Weights of a small GPT-style language model, trained from scratch on English Wikipedia: 111M tokens.
Each number is 500 + 50 x the weight over its row's rms, rounded and kept within 0 to 999. Layers, rows and columns count from 0. Numbers have three digits each. The size before them is the row's rms in percent of the matrix's.

# gate: layer 7 MLP gate, 192x64, rms 0.0975, rows 17-30, columns 0-63
# up: layer 7 MLP up, 192x64, rms 0.0852, rows 17-29, columns 0-63
# down: layer 7 MLP down (transposed), 192x64, rms 0.0825, rows 17-29, columns 0-63
gate17 082:523489576524468513575514539605513449490497573461438487581453576529485558587473358505404434490573479482484467450457485492490418497518466418456521475569498452540479582485482531511452460451559535
up17 091:533473550460475485542519570583431493448458468474554477497534578499419556553478526524495448491491573460446483520455426423442441465506484445479542565550502585643509572455537496519541434433424552
down17 089:570566500552469525455434513521470581491550466532496499514523439647526528464455413465480511405499508492527450440573536499508513495424513492489407485561593435423451546413470510586507551504558489
gate18 098:392550568494528549503506560533442530420474420436454639391514518541502434479467492509503485391455568499452514512579508563495448534550481498506422506525568473429473448542551484492484569529511487
up18 089:558482439487502462541423421497535487460521464534459404563530464430491485550502599391575523566557559556462495420499511487551506584480576460522555485505496469459614432514464575510498427487532475
down18 094:516568509487465537536444496546491540444483481533471534534530454406612400562565551448476526478472483514475442415497567582592471524517562498507471448488516462481545447571428549431376550515449502
gate19 100:443527376524538432449459626438534493463526493481501488567465449503519482482574498434464469414467499547517525569440449432488455450574427465555546458461587620540530502539555525501481513518549510
up19 098:503437482522462507457551478508559515471478482538447597480622455455454396491490493440570636501496510523502538560486534454513514474497556429488536405458567609460505516522502437543433584466475466
down19 103:450512475586463505476473535533586527454514452462468468544567565569396520547476502464541504501378497481447564529352493431518481470586483489484518495491580450522405502499590520566515541472541525
gate20 093:487530493499514551429453493374503448532472491539524627511476519404545498408543603483475512465547575398543481480505538623495440508592551483521569504572469485492485469472464501499459473547459524
up20 102:519542501494576374473548506482604545452509406460562388429424503482492593488499594459538498479524467537499522442504598451497491498457494504504509478459511456412503532541532526525448497570535608
down20 103:483443533498500529487523450451455511500560536502535553567401478383555441512470516517443491567499517398597403449458511540466549489449426519511493563526545454554538430518411607574537507499489528
gate21 121:564527411465576464434534505513571534477490486447470374522483552513500533532487629530532488436383496524468575606452496493534550410547481487541496487407519504478505502521542484517472568560461437
up21 115:422500460529403467561527579452499419469504458560644601503516455454517457555567461515504516456524500506471581543410511547441449565455496506498466525530515523521485485500464498473642444506459450
down21 107:417506471481580515482599476503502519514490424472521503578506435533577539521525616468508503444552533488465511487445411570506472484486461566504507493464580571495403549420398564548466474457423443
gate22 089:450514493530604600541479489558481475482532456420473546540504519445480512434460517406506493513530456454528447457533505521550554619562468474421440603492520485489580416534453502577387504491465482
up22 086:456498544425491352485445497546519486484539569476497480439525507465556427592473470552537487405497537463486511535520513566448433463566530504620518509492505540558567517528604547459564561428487463
down22 097:461546563518487524525500517624447505412498437515524495560513585562449405475422462472522481468550430486514467481556463520472475549510581428504447611532468544483616536511461494533458473399558507
gate23 093:517563485474488610467479473545530503567574474540486556462452546534554496457411527501503459419475448455531525486547469506530518501422469441484448514576572409410504518465530492479350553468572424
up23 092:542475558442433488504490449357621459430537505536423537526516537493424449384424555513455484455500470428488509447561479531453525552599501519527453510548543495556578518494527526540498488541553502
down23 098:478522456579452476482485415564481580499434483413464501569530462430620453583496547440542507475557528499567523465411547422573516445476602522510549487517461499427433509489494487579496552535483520
gate24 085:547550551531516504385542568494397557493545485446581550551496540456492453428485516508439474555524530421406454459457569585504525518476502471446534567506519561400470571492452484465499408507497567
up24 094:530551587533509416485455437517437504494559542461363462558418493511483552477577515451535503519522480535566512428449485524409465481542509447460435610569476535534505470527520507555558551591440473
down24 092:542460377411516611558522504447529487485456473558581528502530469457505489495462469459523514553517492523470470539597481425521480506417529461597434417411537489576590554552531549481477485439489477
gate25 087:453524532539584510543524431524516470490486470499523494467515563519447451475493437360554546493498422442488517494483536422505496469582505482439436498471449491563571423627411512589484434534512582
up25 093:459498486430533486532471547612565532396456509435453534497492499415518548552527448540503454371489595426499514462541443549479517586526533518519497475469580511516534556528591545451471575479449442
down25 096:499496522516689454563525459586489463438446498484502461467473560612469463537466484562503459480472425471502516497449478434511492489519494507536447537488614471521538504536372583492443464529507540
gate26 080:460473485551578547440479532518386549462515547474525538445582456520536550463490496480497562482494474488452565410526498434472461492484533513437543586433398458410595516467571462617480464503468461
up26 086:531494494476516538487503509459507483497424510459570622459546468523578552488505440440471488495473458525483498450550533467460445483469474523532553438440395415418562499447662438587542545523465475
down26 077:450551517516507444449529497513470518531518457432413555497426576582459467599625600546545496479600486480533475391425494473524477512441499523469545476534528500532480498541437569472478414479533436
gate27 094:532490437467575448471488432438499488497456561515581532524535569463524562563459578580401462401430511450519491524444404497534531503529502506541485593517464472572435480556481593587501477542478458
up27 099:529469500508476431586483500473530398537492523426538550514553521495506486573495521525501467409539378486527452447514511553475575503515487522519430551472506491479529424470446596472652414488417548
down27 094:460591468511484488542417511438552482487443478509429508456483524585455556457520478604456556528486451491430443528485526486491458571499550575485513568559456526555449438495497490541609444552522355
gate28 113:469407426486576455525457509558476480497577524507496472476472513478439442437469568470527603501589479449469624496490443479526495542552552446456504470505486472641532480499494623464463488423511520
up28 103:506555479430543522541534452536395505431467540443595456498598521506482514499608478448535395496434478482538506477494561551442542511488488583556549510497499607430500441460543467585549433472465482
down28 109:482417419406628489485538484557439481462518496463510497484513515419455488494537488451553515555605482521505526430530556595518467493578597526444495599501479517552491413426457503468516537434478454
gate29 101:486481502361491483530472572510459483494427415511448521488478540501484465542359543556645494502507558512520523473546421466503561564500624472567449434516506517521521533492564473478469471457459504
up29 090:590494552553507518547564478507530439435465460514516478536637425495517481466525495463541462573491449630443470517461492433548467464530467477439574519416505450472510397554506467563499553408513472
down29 090:495499573345507537543515508479559466463485489502440538427516433448424487493408515507628476501467551565512487557479420540481550527446595539618417509481468506506495537479533559481489511463461465
gate30 116:513471435490500515553456482521449453475532493519468503516532495488450425478502584385517544469543411533506645442475461494547502530483492474522482389528589504521538614537434571515570414476520429